Part of a small language model's weights: vocabulary 4096, 15.2M parameters.
Each number is 128 + 32 x the weight over its row's rms, rounded and kept within 0 to 255. Layers, rows and columns count from 0. Numbers have three digits each. The size before them is the row's rms in percent of the matrix's.

# up: layer 6 MLP up, 768x320, rms 0.0621, rows 347-413, columns 128-191
# down: layer 6 MLP down (transposed), 768x320, rms 0.0512, rows 347-413, columns 128-191
# gate: layer 6 MLP gate, 768x320, rms 0.0605, rows 348-413, columns 128-191
up347 096:136120166123146100133187162161160089121113129107144150104116151137147126093143048152182153117159129111175151117118133163088114121124080111177135116119137104159087118135135154177127110102162161
down347 102:127152106093074164071125128225134121107102152140086125114093136090118101167107149125098158120130152135121160085132141146094144196142104182147148029135154146089174110123132162092173123098193210
gate348 099:100165139076125127109107120095122132127152084144158140112124107153130140088097079153074123109141106069135099138135121105154115129112112168166134080171139152137041145169129184185193097131168134
up348 098:112109106167080106119127135132146109113158088210161146068112144195128118136166097146114084063130103138097101146116153136176093131139142181117145140122171142099128124125111192070138168153106159
down348 099:162121094155165104164121114162091089140096152127167073138110107119112145088166145164141183117108129127107081115096112115105132162101158099143142085109125172176106135134160124111129145179078162
gate349 093:171094175189158154134149165156121109200116102066154076112117129110119156124109140107137175092138148060181128146116121172122113220112132145143136135126165136109159157130084084123085124167108083
up349 098:139103109141148200104159127140176150115179167178123108116078154148124095116113112074142126141141147067122095084127122148080138169075114096125101145095144151125144163173177177120151167179097140
down349 093:089110100139157086150096139141115125214138132156089088159119132127127188041111153105115107105118103105112104108111144136134155122179182119085109202127138109119080144137095127084111118158101114
gate350 099:144116114157107169133135138056118122163097109159120124141138143080160093117081123139073062112117121138119120117142120085108107172111056079156152163101105150141159082144115158101135099103127156
up350 098:123143144159098141095112150108099158061149093080101061139126104106112134148124108140086117185160104119140124155098051080151147152138158091192198045128088102147153135133104163127148133133137068
down350 101:106098084150151162110134114139077181171137071149084104170115115117106151116112114082142101168107148158093124099086113129163103141085122155046120151112127127152160111114114149153078144104157105
gate351 095:104114162116119141199165156166110128100204132109103098171190182123154165130122141125141085199185111096118127094110133181080142146124131137178147159165108155164112094167090069177219150067052115
up351 104:154161134135177121113128149091054134160136131160119144140123153129147159095111124156156163157103086148089162196133138132135094121086122111210126158124106107068088131123149105143153188105183163
down351 103:164151165175093101153136140121127082071089129090123116119147168134142089141106125116134069142113095119114093211063082100171095116102117190133107066164080137135180152152146154116182099071136110
gate352 107:143104132119086173041127068202129104118166135159126121158106073036133125165161139123109098130109096130122105118105147133132133124121111122138140134100073075049093092147094112121110106153107102
up352 106:172077113103086159119109140122119098162130111087066131107135167141089058117088100102146131164140090143078138129133121149202103124076146121116193145078118168126206029127169111140102178099142132
down352 109:096080068157145121120105160094112148129121153151141158122110119128132127131142110165138130137110113048121123128066147147078119095114116126093194108125161114111122142171164076106169133130093135
gate353 106:117124109113155152117109116149097097147143135129073162142158177153105151115097115076136126129125056128139113103148090053070108125116135109132153117125093151142142160143109070149120189117195099
up353 103:142143093087090084131099144183149174134119109079172144185089151131131159150159116129110180122111115122091065127149166133180165161141121125160065105105113100104036121112055149140119111161169151
down353 100:144110105136129123130120138114180154089155126170178180119154159127160145110118113227150191151111118151105061121109039140202080073115100159174135094160174126132089162114119092178142200082123163
gate354 101:139101057124174124143140125087092134126138077090117146044051066115206107106173075154134140099117146165110099157103139113078144137110095091155116134076123120138123126087168142106160171129124110
up354 100:134136133081099163084189128108143151147183140110152149121079142150046112176175134138136102121162118123127144152128103152147146173082135157161192163094120135134158117143151168115095114123153103
down354 102:123171055123179139081152167162168172157061114142121110126136132148101104201135078145102077086098144133101130150100096124117112190150142242151108123173134139111172137126087136159169139143127118
gate355 095:043128145139153168115108128177175165056151118173083160078069122122093118075105139112175104089114147104071140178130199153062114112101166135106116177159093161114188082122099091146127152183107151
up355 099:121110172084089148093115156140151093096112126171108088076104114118099147083119116090129147129085151131082087147132107107072126140123088161134095163096111125111090143121079068119085124196173115
down355 101:174181152140094133100167156092147131131108142132118172147167191173152132132174137154138126145123198180188086141086097123140130144125128117161082160170129108135137138114124160134125091073137019
gate356 103:138122147065131170145117142140122184125166062128129150143111175151110145133178158131101077166127086082130184148138150132155106120097084136091088159126106110204149080136170149140163132140108112
up356 100:109072153086152097123116137130175114144064143161117156131161129107123168136121102116128142109100120084120143129146118053151141178093150129127131130096142165144071117116106116141090136120168057
down356 098:129153107075122102145133100080125126098122154090174086123148139146130052113136066199170114105137151152169109100140094148137129083160135186132150235129109135140114149130167122133121071114111105
gate357 102:150174185114178122105161114128193105147090127154119110092094092101091129144143099146110130186154132081135146131144124081113193077126106082178176102154129148171122121142107123088133055145183151
up357 103:158133141110151102119215129154122122104150069157125162096066129146127099197079112145109101155135126114096139152118115122128084096124109120180169169090106100151127100100154160099075157159119114
down357 101:135088132109156107129116166088075190183116077123107163126108162100094161135150150190121112080111139158101123148084121089186136104131140078151188058148162204125124073115157129130121088124150087
gate358 104:108132135089168161161143146097136150115176123164121153138147151099118191165146111070079131127093162149101136122136075070147112203071131159118128136133144146092135109152106205142083141170142158
up358 102:144059160183155154146129131107109127130121127155170097113141140101184102151179154115135093194208111127173120078087112142128126144128137139121098097100076096125101039138115118109123119120060043
down358 103:139113192131131141062154101092111189126108152109103141143145186122095145133107189144105111137113130148128058116082108087110138200085108171098141139153136065114126118172081130136178087150194050
gate359 104:146143176200107107165161105144139180141121076139103170175138099186102196121108193097104091183105143126120074206137120121197137166095150143098179152135091097124149082134098104164135117108129093
up359 103:151118071104163161097148151146112092127165159112045146137107097153119130111061091160123105069147101105119142103120122119201141163123193163114097091150140115175122212162114195150113129130138153
down359 105:112133063121075169148102178166084134166144158119044095100112071138176143139178066087161116094181097179132092118121128094131159138227135119145116150094169139141177129118118171103116126128133135
gate360 098:142084128116100104143197118107087157108139077084119151170065163041143158099099147190141128127154097129091174164115108094096124111174111123126096133119119083165158107093085048086142093104113147
up360 099:083073132157144102143069115124141121105140120162129074110151063131154128123175105158167103097114163163129099184068176121150125095137192162097104137112166117141084139153087180143125116119146158
down360 103:128097118096074088125148167080114149142131133122160147142130124077167125094155146171124154141111083133169108167129071131148154090148114114139058155163136077140120148100107146161097167130129155
gate361 092:123112135186112100120131108123161107100190193110080141125167191109100135074146120044096161048120146112155157078155099126065092125162156087101112137041184066161141156142116124150129107082115139
up361 099:135124177131129164112119151114121130085133131128127125151070133141093111176114095145158095126138047183166151121052095142137132137146081116142114098125124183113047157099178150112113119152071082
down361 093:151100165182121118124094078137103147083170132089126104194082115137113103141132159128167132210140153168137151153156124097156142147104164150138110159123087133117109088111164129123131119179112090
gate362 099:148141144126126094156146142125144126101149163103121085139165115201107134095142090185101136178150146129152188169101128146144129123066167152140148099184091135161171094144163183189153114162132106
up362 099:109160154167123186224084152106150162181165146171107154133132131090157077150070104134143115063150122115146139102088084132091147150114116146150109114132135101123052099087168158122167136119190206
down362 095:125147122100105097125172058132133115057154137148153082128150166097131172094185056165074133104104200119175149186168198102112136149104117155159162119122122128173137133169187168104110111133118176
gate363 087:143145154156117139115114117153148125138099093078102086099106045132134133149165152151126094132162124043114173082185093099113118125154172127155102140098115139088139136173100155127128145153089114
up363 098:156137086155099111193157165118148168074130157154122119165150171121136071147091091140113176141104094196137072153134207142170116094156166088135183142107153124111148118135080121187160118181188167
down363 106:132087101129141148143139165128146130147108109203112106081122064098147102164088064162111184131107110105143068220124131156178108096111111108142156081100150111133142165146126092178197134142169147
gate364 081:158139161124070122153151133166149119084146159101142070177146110151111147172111096151131118118121088124110187124047157118091161126173103128130163041154150138132078131161190127113128135170117156
up364 095:139131158147158110121168105094147116140078102140109110082123075111202107125074176101156147161092146141116131139159056107139081089102152112133064178145112131088157177124111125179081125111143094
down364 100:084146125163144158131152103151150090120123150174143119123192089092142095123181119110104168123107145131093111134135108127102070125150085098118162138098101110151114199122139129172145128130094184
gate365 102:089110133164095085169109153171136127100139080142090086113156166120147145138093143183151117140104103114127169101102112119193093127135173108096172147101131092169136129111135101169166127136140103
up365 103:027091136141130075123133177112123071126108127168145149108158138158085121058133143119129110138098095120146117150138168099128132133142091125140181121151137149056096097182113103190086101093178093
down365 101:182128119111102120161132163136154099136132050180144103149092167137146085160081136148139131156044179169169136154094160090126094150125091096139160086132117049113140098100121117101095120102186119
gate366 108:066079126071138132102168075131091138115110141192182209063103121100077115145137143161138162125115160126103174140128130142132095157127140171137110193072139062127134157107078166127154159107093145
up366 102:156192113112112119139101117147106155145136103200114141048141105140041133133112126132159135162175078093162129150078128184144104133143158133155169100158141156129111157167079105118136085127126096
down366 106:141116133165132063145111119118210098039096108092186098179064071121129125162104170122115157082077129083120119111078104169142139121113129122133115176165145122158054123110161152118133070133127116
gate367 109:099175158079120154157127119126165110158142087089140129098148153120146129137156104162141068106074189109090116085175109108133105138090137176137116067139193061133119137150083161152195197098128088
up367 097:166122118191149129084109110147109151162137104191126151127190153133138119132138049144200073143072111102168166140138128107163129102161119104147159170093122139119161134134146167065057121158122135
down367 092:132072108111158117146102147133121121096155157050130050118014170133074140129110175137115086162182074100185122195175121088123151134178192083096129095164137176128103152102100100121093135108086142
gate368 104:158180168134135099134164077119144159136124121123166157111135129120142155059196085139097090112138119113166144135118135107117118194104065122130139077079158146155142146179116140128086112131116072
up368 102:090132111130119136217092156111137142125071111130147171179099104127108157137088113079078108102092103117141135138113090168143136157125146125110172107127157172099083115144142180097172158080089089
down368 098:171156140098147103132176066132124135125119138131107157179176119110111162062139065145119141104140159154119152146103107178190090132122098066150109131127111160132140168120094112151142101083151089
gate369 101:124131155099156160141123151103108140153134094168142165123095155108082185100119115096127148134134155160107195167156060156139112133183155143157151113138087177103118124149138113137127109127139123
up369 101:160132161189200147097122161115108133094158126160132134099104129095143068080146069097106143114115154136162063076147150141165145190104150170104165164067191114105097179152125134044092129087133165
down369 102:150120162155123105174126119096153148139174140164123141139139190052134097145095140075179182037127127229093138102105141113125103093089083204086183150142137105146086093103039141075161091130085172
gate370 100:134120101091139072167108144157069114166171129184106132047113085108106126133122133112101088096116170149101134133140119209133153164080094136118133181136183142108153145120078149117115134136106168
up370 099:111130106067124131066069118156104075220128118118133159092165112152159099146180110176103168117056154100165166132126083138097113149109120162116129142129117107099119161120116086157151167178180099
down370 097:083102132126093160114137187170125107100185135140155156117174182115100133124048090091121055135123157162182071086112109149131141164153130121106168116099141164092111136134103102111099125124136126
gate371 105:150143115160091157092112141097172106111135137134113081080107099141182073161087121165107182104118180144124170117119163115102124154132144101149137135077082125126127156082151113140134116171184127
up371 104:131096158190140119160140061115123104074119138120109081175105133150133089131161116087159137149155137101153155135130149075145173154170151135162149105109164132136177117085125152189104085125108113
down371 104:111068133144160136159169112096079180163075139109169135154055086064118174164080133116142102131121136090150103126071143158162150159130167129096119117149108148147135101117159156114107130104153108
gate372 103:191155065133109145130096100086155140124077119165123078109094119143117060151099115118133153110129131125107128094122156187141187117064104109086077072177169156122118143130113129121076132178149120
up372 098:158149070131187136154113151124076121186201118110081157178138147147118126144162198135087123131084050143173154165155148127102163122102083148165133097147147104096138093182123170057199140111156160
down372 100:118129145146137113137112158096145125175120125121076158090168127038103112127214150137116130132124136151113120170106128119166118143142126088141117121117174176068136100101121161111119074165102142
gate373 098:072130141126167098151121133120126095057093102147139158140150132091139109177130115110163106171133202139149177160132137187118112106144124148176134137123215138056085110178148132146119112158155105
up373 099:099113153122089171144097103100103085104199168064121178156098151082102190109177123082128146121131161138128173123121122153112067088155145117137124120121087142124112092083123094090060143077108093
down373 099:157132070108168135131114185106146114160088074081085132152118128161118191133108124100177179106075112114131141103135171149129104082060103165113199178123115134139088178119121206121133102155127127
gate374 105:132158136096156147141158128160154127140129090126156139170122125126130141149135171141160127118219123138139137183123103176094085127138091122072189089118106113113077193144103091169110119086209136
up374 100:087094151168131158118205139159150165115168144103153142079121110131177119084121164124163131116120148141103085138148083162149118099069054071128117177082200127133127143125059080132114134156108136
down374 100:126052144162083146124165101072130064113122115103109138109193158125110141173128162090103203173125145107129139107150088128142115153157149128136177123178124155177105190140127154118091080175097117
gate375 108:136158105065157101101123121079097122157181112101121148115143137102111161139092091150151180156068085156180145135166175097120168128085116136118116120106105162126153078102187090106126140140130107
up375 107:136148147138106122158105142077144174126085122088178075166135159132109156142023134135141140160096081139107093131131138137132112050085098184088125130153096142138111194138070080211065081091140175
down375 104:101114146104148157123082169104042139102110113070039123082088097122166171072135153066143160105100152220145159132204122191120096137115125098151098113180141135142157074108098113128088071132154109
gate376 100:166083055107119140098226152118165057083186083033138131126066137072105161118104202082049143135119120154139147159137087134159164134041114148182132100092127133125140136075224096172116158170156060
up376 096:209159120163080129108093153189141219128104124138151168149106152127106152118123125075080118086098080148138095084162102129056034140130107163108104086128116115113085144179092124107168086072104166
down376 099:155161162140139142124143075159142123149127074225122149116095155124127151100221116125102108083080136175195143155121143142150134103089156146104106045112116159109063085133122123207108127110086108
gate377 100:114107103158109083167177094148155157098123077182169117158146158159082111100143125124103110117192141116105070127125118076164182097124119110107106154095123182134102109097093173127082114113119132
up377 095:117208137111129130128088114145154075138109133137112142149105125121113158153143144105142169098134127165104133114125171143054093093171120151081132094115158109074094153157142151100103155161148104
down377 097:142102140211164101118154137146119156084120109119160113138152165131146115099152095126120073174101130155114141131091211103206052131114124136128110126116138166148167166074146150120142086158116099
gate378 101:130113107128098140137149097154110118187127149146131132101142200123112139158121074203142045166103063149184095116151167078142133135118163118082101140095154112135119135104063157149125035152173122
up378 099:143142132141096150077125104115123142163130141145162111135078112137103079113095166177103149117094122137130139125135186110146141092100136161071145230133102081161081099087202177128084131182111135
down378 097:158038090081095188130097109131137141156089217161198173117084091211084107147054145155149098089102066134129114107103147105148127107172154166172126115154195145141149141114112136146157089153143105
gate379 105:110063113183120096225146112164188127132107081172127106144105139150106136144101098191104105067127111051059131137120086139144091034126152143109161185119141153158155166108120104178136119196189095
up379 102:145048168147142172096088132117169107099043139126146149109157122144105052130119125145088175097131131130138101167162131113125226165144191151138150101125153121108076121110102109128117108063125135
down379 098:109086160167132079095134157142140125099095136118129148141150104162118148165140102154119106177142106111099116189118088111159127115090097107131154037084056077125119119164119142184112125123161152
gate380 099:096112150081139139123150114148064141190183120142165131103173114169162104130134130146106095108215173105131145095165129064192154138119102059180137131145153187110077126129106119119147131100138119
up380 098:179085121102090121102129149143167093111135166133134133108148162124147100103065089135140181067146141082186133115103097148105096108108113155132114104116117103123122086106128144173131156087212103
down380 099:131077146110109168163082094139092098131105100110127077117154152122135101136149114171113094114107149154108126107154149147088077106121163132084085177071049074123117173136117136199150099126182154
gate381 100:148136158143144116161098136147138128120157143157112195055091101126119130149116170121162131105116213113142147175105115172119150096167140155109143146151107128118131137143087149098144122133113157
up381 100:167178127072126104065064125117097123191133078107144178127114106131150142152107128159188156114103123097144106146129116186133122058093155098086157139072147085167119135149103142161115124071154170
down381 098:112050084124173094107136092213145133143136094126138163137203166111247135144147164117129108115094099122140103150121124097110111087107140119163141093099094130115119140086126104147084142083144122
gate382 104:156124162107097173210104142087163151133104081134133136117124125140154149157131099167071147129131125078170094090134122095095094102133160112137092134176100124185148116067138122135176159101162080
up382 106:172182133093208038131146163099118132118163140128111106145111114118166153104123076133113152106176164154182120195138156154144150162148099150195104113170163130063084117142104098142121204115128129
down382 103:184116126139126101102035119106125117117174168100086167119141139141113123145186172070113151100113081098126085116128169170153140138147141114108131069173157133116192142099138109146120120138091119
gate383 093:121138123158129107128151127110154111127094147065144151103178133093117175090160105110107166094059159168131125109126095079150113107081140083085092099065178082089143136138117184100127163123102102
up383 093:108160105115130098091109117118163112124134118107084150070156090093088139061140152090157111133150135105110167131130124188148101153199120095114120085110101112083199141079077152172081162147157105
down383 090:131177147044130167103129115112176117083116195099154103134129178163104185149123095066099117096149078084170090103117129144093183107128116145135189137155138102156066100126192119122130110084062101
gate384 097:149144094138101141139148162116076178160099136111188095126154125122119223114118171117161140136136148163158104152080120144145116123061105090201115074167139127173124193124129156172157179064095108
up384 095:112089092084136133159168136128159058133080082141123159111157146123094155052082136197165094158217112080171165159108152143113105150159134136137155079145121164154123097106098108155158135119123116
down384 098:119093125096169113115103128114136096145173187150105097155172098113192119114065115146134077152160178155152109121103125095136138187124137113128105164112201152107154150154113148155086171122120137
gate385 097:096154162151132058136122165163136160140165137158095098105150175071150120086124113148124130120125108104126130183164113103092057150122137120137179177067157117076116151215162088148127075127147118
up385 100:168133142165201127115111078114177106217119158060164146128133078157196137102073143164167075143159140118125126168157053157076125112093138137133158087143143139111134179109184111101120107126104164
down385 103:097170087098101124138113076145088098133198114152153110119142080120111147081136162097126171138162209122108117138159063164126124155163130137151143178121135119157108125121110114118122094093167116
gate386 097:134098083149162071155147163146097125198176103135118147118157133120084085129142087104072098117115113159192100102087141142103145174125110178120162118183115137105126035173081031162145111153105176
up386 096:148120143087153110132143107115077082096109185121140174146147158126089142197103111145163106102117121138123138113130120103117209161118124148164124113109141182122098220116181160127117196073129191
down386 100:194074137104134085089150128133117129138124180109155100164107132131148135085141112084151130176105171096167173147097117151153200062150174023141090131147124173102105197095150137167073095094156123
gate387 103:106105099134188147137086084108105113117213085124163147113057159142100104135124148143162079079120123042175080109064099158126078182138143058100145146122097109118124121140158166123128059126148125
up387 104:129140089118162147197121083145129140144155177165081127125116166121174120073134100159132144121109173124201122148112118136147056098060164110103092163117183127060110127143156137111147124124194144
down387 101:051095132095130130169139141121100131126185112112113103076126164102107190124100106164148081147163131138106168111127067108144127100153112119166106104124086086117076133171150141192124052133166067
gate388 101:088100134144150152179158166188153078067189139167110194130133135119124138097142078111095085125143105094188131122166174181146135123111082155111154168133080126085199181131164163172107190120121128
up388 098:111146136077154168123170122170153089081135106149101161123101126133112094163120089163153102114158135140136155111095106107103159098193102076147175152128106155128106156161145144146141179077172129
down388 102:072144055141115129079120126175137120149111146097116117129143055104136178148138059150192135145091145110146154056101102105142122133151118151148151183143145212108039124190106081120153140113142143
gate389 094:147172095049153075110047085136112159092162094169118118116098085119070210159179087084088209157118072195138146115120171074134099063167117117156155126099178168090132114113064107118097155137166110
up389 095:151121107089117133165100200086164126095088143091104151163105081141162079122131138120167109135109115156108137148059101114169082069158206119131113119141151171100153139070063124075171075106136157
down389 094:133075182105076107124089053082147060091111148078087154099095151055081103113130124100143146100158145186176128138122132109079143153082137166125149126175131106132144094086191102193147120112124115
gate390 097:061115179112065171138127135134127136146178106093150146062112168101102179103099141178119175115099148134189084115150136133098163116099161135133149125124188100103129087180150076091095072118153127
up390 099:092106146102034083078129100149135111107134155135106137075165167112133122172191046112064094148181116130122121144071074098153133098132150098100139100136073084111113055076113130136184142144094089
down390 096:110096115149164105174134110072132155214181144148153130096109099118088080136128132163068130090134121116108150119136120102115112117119094183208115158106071154122178154166112096105171127148119139
gate391 097:190141049086092153086168123139150081122118073148039111049180158129151166112157136118141104140109125082170171119157156132163133120190142143168116214117113096089185087087140071143105124117133174
up391 096:126153098126119064082107166151158111117164128089103102101139105201137172163174178132117171117104097133096102101107157121154129101092141128091179180099169146103092105079114192151141116122135141
down391 098:125131114142158187093133146156117131146113082147130136131163163127174144137160118139129074161110121124186124091082147102136190056114154116130195179103180161150160088094109140076103108194154084
gate392 103:130137142087149120129166130071114106120181121089101103114085140115156119140109075129131130180108095149129083135133142131124148143109098161172132158135103125120064124116095106062141132067080157
up392 102:128088159132136089152142155130142153161152150118148122092060115135144167142132151153118119074138169129102163128108112133156126093120121147112162133128184154123115091140051130148126144150218112
down392 102:140173144137085098148114138136203136091107120159123106103122212102111102138115084140161138093112105158116107192136171073119151089072156104133118157114083084146075086110139133108145071101116122
gate393 099:146125085147104132169139172181135111133111125173174144166186136098133140159121159157143089092116209128077064163103165100187114142159161106092181163092139118074191126133126131116101121156095122
up393 098:070131205133161197154161121112112158108115151066130192137145136132059107140107117086161120074098091195159117078058111161093097091119140110074148113112149127132128141154183135164100170170185151
down393 100:131115070051144102126150119115130142126157175135129129112141095080159132147127148187100094154160070119069062128119127136146138157143150111130107099112113119099092138099158193153176109197170089
gate394 094:121081190104210153155144135140153147111076147133097105129124159085178060132145147138153084149199140109128117152098121124103115106082126134125112137163144106140081159111179106120136193164110153
up394 102:122122088113083164124166092133074189143109148162163134060095099167135155107098092128098078102172120198131137107083153194124104135160115097104118146210128145082123148146186115127121108137119090
down394 105:062137097201151146175085123145116150053168132127099123180163126177077111097140141168095143102172121149168148116130106079120117111150112142127123083139131136131138117129143137119152150107072104
gate395 094:208147076105147145126128144069157106135116155120132149162143114088167113213144118120126110062146139162180156174131097130114128141162117113157120170142118115236134097116151153111113156110210132
up395 094:084150103125110136136172140130101094154128120147109071121078080093140154139135140150133195138124096148143167155143147115090109153118170143151188153139083125142132113151085085124087087121088204
down395 097:098137102138058140102125118170112166102097101116128172104144140099143139152159076174120133125085133175103104139066103165119095112153074097144179156076142164194100153072115113151147144104146136
gate396 104:105158071087114144195151159111104088155138171124113135090133122138127166156098079100108155113082100134140166126105120096185119105148104174173126145132104063060184139098098117111060194140141167
up396 103:162091140130124153094125150131123145152162111136198129113116123132086144127130164118164119111169072122135154091134116116146077194101081137157131179124065126151132179116122123099126070123075138
down396 102:100135072154068084122111087170128075112136150130059117182138141125093134092166104135208137138142095095041211124085121144131151142097149122094143131108087126134103155122108080141051143146142117
gate397 099:138136087099168112157055155159077186115123147123102121213172151146110133092086140129115145135114132119117144158121154100131071089149139148143115163080143113119067132082130175183114125168155054
up397 099:134147162116144121111149199158177125140130110081095165188165095212128158083094155134076132111106131096136123165150182120167088102112072132119113104120152112111161129106128148147120175144073110
down397 099:138145136141136135180043153091169142167111108144081141167130096145092165069116095150103164081144063133138097164131178128107164189111128175151056106112115139161087135100134144110140128122213134
gate398 102:224108109135098122171131140152076126099168115125110145077140129101121147120070128094104118170174143120118101117124098105137128159116080108177101125159139145070117136120106108152170108148146111
up398 101:133145136110135123112162173161142093116104113096186114139142097110159127198144177137144117132077164155124229132126132103104074108156196133122167189106123145109090120161105094166119108139103108
down398 097:069132151070154149143120126123119157121042105108150084160117123146086109123106122127158167095137121100094128100118162128144203098092150136125139154113125145063130118153094157060190094144082080
gate399 105:084149141114141141114099115186161175065153148099176166118115155136138127132150142168177149109077109053175138130091195106129159106128187085055176132125138122105131054114071147123107109132131141
up399 100:105074107149155115125170149114145137125116097130171126108192119139104097119097153102079166096150136113167155032156124119138142094106139122105100165156133117138171213087129141101173142144165159
down399 096:089114150090121123112099100094142201148092166131070163092102202094155094163133156121146159135122163117059094103136163114143108090127127106123153090110131154116135097102121137150115124122138123
gate400 103:137130130155209095112116095165130102145149120231096156110102126080113069095142082142130108181132084109121149125130153105097072154123132197113094158146112085157115147132125100034213156153107128
up400 100:146121089198077097153104104126107115051119129172180114123160206065126142058134103090115136136151135134183104122129194090145117152122139096097181117096094144157105129172132105120139122114113090
down400 100:142099149137119149155113150153166114114104017125143126172156126170153190093155090046090092072145106115097114181161116096074115143130109136108178162136101088092127125144194108159063168067119076
gate401 103:141070108080138100126122159108122189148158105186122096089125138127131110190152167121114122092135118115152100193247083122129071152094106153119138161105157160149168174115104097149125103156190163
up401 098:121114119190144117132084162144127107159115061170130041137085171096141158156130070101142068140107084083159091077115066151121195129126146158085117110157109095112137135193093126166098089129082188
down401 100:105075173123144100125093185123129142194118136137126163156070105078140086115111092089151156110097141111167153160108094117200125131137110131125155149158103137069197127118130168110135118146197090
gate402 100:119161182119178133135083149100112143056122170122116156128157165148163156144111189110107161093105088145096140123150086157143115118143104059150156226153084103146095165056115116125121152091161127
up402 100:205197151070103131137185200176125159059147129169172130137146147174137121108077112126155121117092099115174111043199109116130145136108188135144098193114142108133111143144155110130162109139095138
down402 097:134122194141162152149137109057189125121092129104107120172116180105135069173169131147123134096129128123141087182195115144077093108090108114137153132141073187111131150164203114115098134134176123
gate403 104:132099126095147223074155119179143197136130104108139174134111153099165156081125110154079177127131112083075152162145108180150056172181179120113167130167097101089119112093105158083143113132147131
up403 100:048153125163145203111110177131147149125185130065154134146151160144176063152164058184121111081162202121094119132097133118182131164127106096132133101124061168112163107112111144143177184100140089
down403 102:111150130093152150122157088160149104084116138118140148124135167155130160067135071156128137174124203125116106062062107081139065150072123094090112115125136109157170143091121170057093135088162118
gate404 104:189172175147133123139137179057107073187113130196143097129143127124089171047135149185088115091086104113158091168149083117142077142173088138142156141104154143188147120099120112123110205155136162
up404 100:145121121120118113142124141103151170123140173134105167117178163163118186100074186132144119103125146160162141145120139161147065088174058067169134183181118126177128131131148117137147161111090185
down404 104:078141144156143173165172079128125146157152116110063132118123171208155143116153082124167107091149087107173151098126132102114205133133092127108134089165133087123112135116112138160077200105144174
gate405 103:141130140162161142110125133136135144115077129204177119176129042112145151144143123122082112061166103100176122162149205108108055121212193152146165115174143154168176202142180096090133127120189092
up405 103:168137138138170110172159101108105142122119105162134134162101123091109122095139190168136136118125151035087144114144139126139108118155086111147136100152119113102117065128148121157105136196187156
down405 103:155152163165099101138137165115068169117071152164126106129095186120142110110102117090069127214180010092156125147157168166135130135111135108157098112186145080135154113148105103070141114105131099
gate406 102:144114096138136124107138163180142116186068152168111146114094111073124167109140100190136085153179166071152099083098124135149126160106170090142081113130154154173175101120118089080157139098122116
up406 100:118126113117123137136098109200149128140126163194119097098120164157153106152105116106129173127220098079231108119147129155142157057140121110126161132081117114105128139151117150149099071187176159
down406 103:116112111094062132118128111180161136080161171112136135128162163145146138113165202079157141077166123167147106114141099174095147097136130103150139092101126115091108137154085119121118159171202143
gate407 102:168089159083099145062155192167136154165068146111155117096134108218102136123161123144151072111088163140121176155161073124084168133120101170147123077118062203134136120136078140139073085159095107
up407 102:173148151153103103140113148102168157122118096116138206124134156200143083098176118152156124124104096126106132084145174114141177076090142133167102128077130094083165123138159106087135097107128148
down407 101:154142074190143132131169075084118129107132179120099155145152121184099057118092175144123180171167155136071129140135146062202114104136136080069086140147134089092151141070146136061151198183122146
gate408 097:143122128152142150111146131147088136108136089103144164110072081134155159151180134180051117178152154065146102120159092157101143131165149182136115048100084069084114124065112068165131118151147123
up408 097:157089169098093097134139119133180120136109090170074084130139120083082127085150163132154133117131138162168134112129074118109129184133118109124144082160110169109130163139108129095110091184120144
down408 100:128033123100112124162081132107154114089147130060147131122152141190138158219144147113192105106163084117137130129133143160122127133116149116161115124104129074035110090146097121144080106145168090
gate409 097:123104090068120091064149166137152149055146144107189093137135115147112134089122141121098128139152118114139127129207053105128112196150074063146136038145140102138127107047185135095056071140117135
up409 098:127140114172152158159126155166114114155157089167146110078092183141128109097121053159111143098072159124143187144119089133092096082100135090148143200175186143137118201097093147076070138107187154
down409 100:093149107131113099119106130148130148074150117077138135120116124137051135094093178104138087096143079110197079107183115116119155132125139150157108089148115150071073076094131102125122090160134135
gate410 103:171105121108167174135172083147121172093120102119141114119199112079109112071130156135077182104153163111160136123169113128127148106163211141130152150130161206123166133123109138118092140137150141
up410 101:145109136130146104054144194142111180122095153135146155093163103168115149106095107135068107108106140189138115141161108171101080132074104084098139151111105143088124105116061072156132094119101128
down410 104:085126110090150141129159127159094142122118073067093135156176148097116121109120162153146095086126061100157184100153118148153142136074173121133178133151131099153108103101106165170134145152164064
gate411 097:100147138119134150163086156163105117174115089114065161157093126116147098155149125141124105138169151149140176171126099124167107120090161141152131152144175143104138100099110083139098110105129076
up411 100:158131156083118149119144177112093138157084044213095094133122175102059176114137152142159104063084150121120140088148121088171127129138135155131148116113153101132155164120099106133101133155165164
down411 096:132101161085070157143173130053138082115102115111156111171146113140168133143146111123129130025143051130120106155148132120096162177095096079115039191141127136126080161124179173203203153110094101
gate412 092:117168146103155143123149174131104140108125121125126149132138093074125085115117131156072136153087137140132151057098139138102188120171152089113140112190183121126093165181063083178085197150176111
up412 097:109138110079131131159148131080201116063070119107117138081126071126142098122139154157114143084097141103167093144110164063156174050083147121128151107136173176130075092119071156154066152154147149
down412 100:127147145123160108145168106111158188092112132065113171154132110150114086156072141125147141163049169117076134099174092174096134129119089171072126088178118105071135135109112088115103120129122091
gate413 105:117110164118152068201171149146138162093093161158117085140131104111116115166141105093154129136129186085177156111105108153121158178141119114148165042068121148115090127140180119160142171142095106
up413 101:112161141125094081129130162132139069130079128147151116117110083119156075184109099103088122107169125125156149146121110184145077124113110160124167096132168152058086161134101136129127082065164144
down413 101:111123144117119140108190086034067132069149139126122120147108144133124164116134134123149122147113155127055159133152179097097164117138157103173141123140138141094153137201140168141167183101132130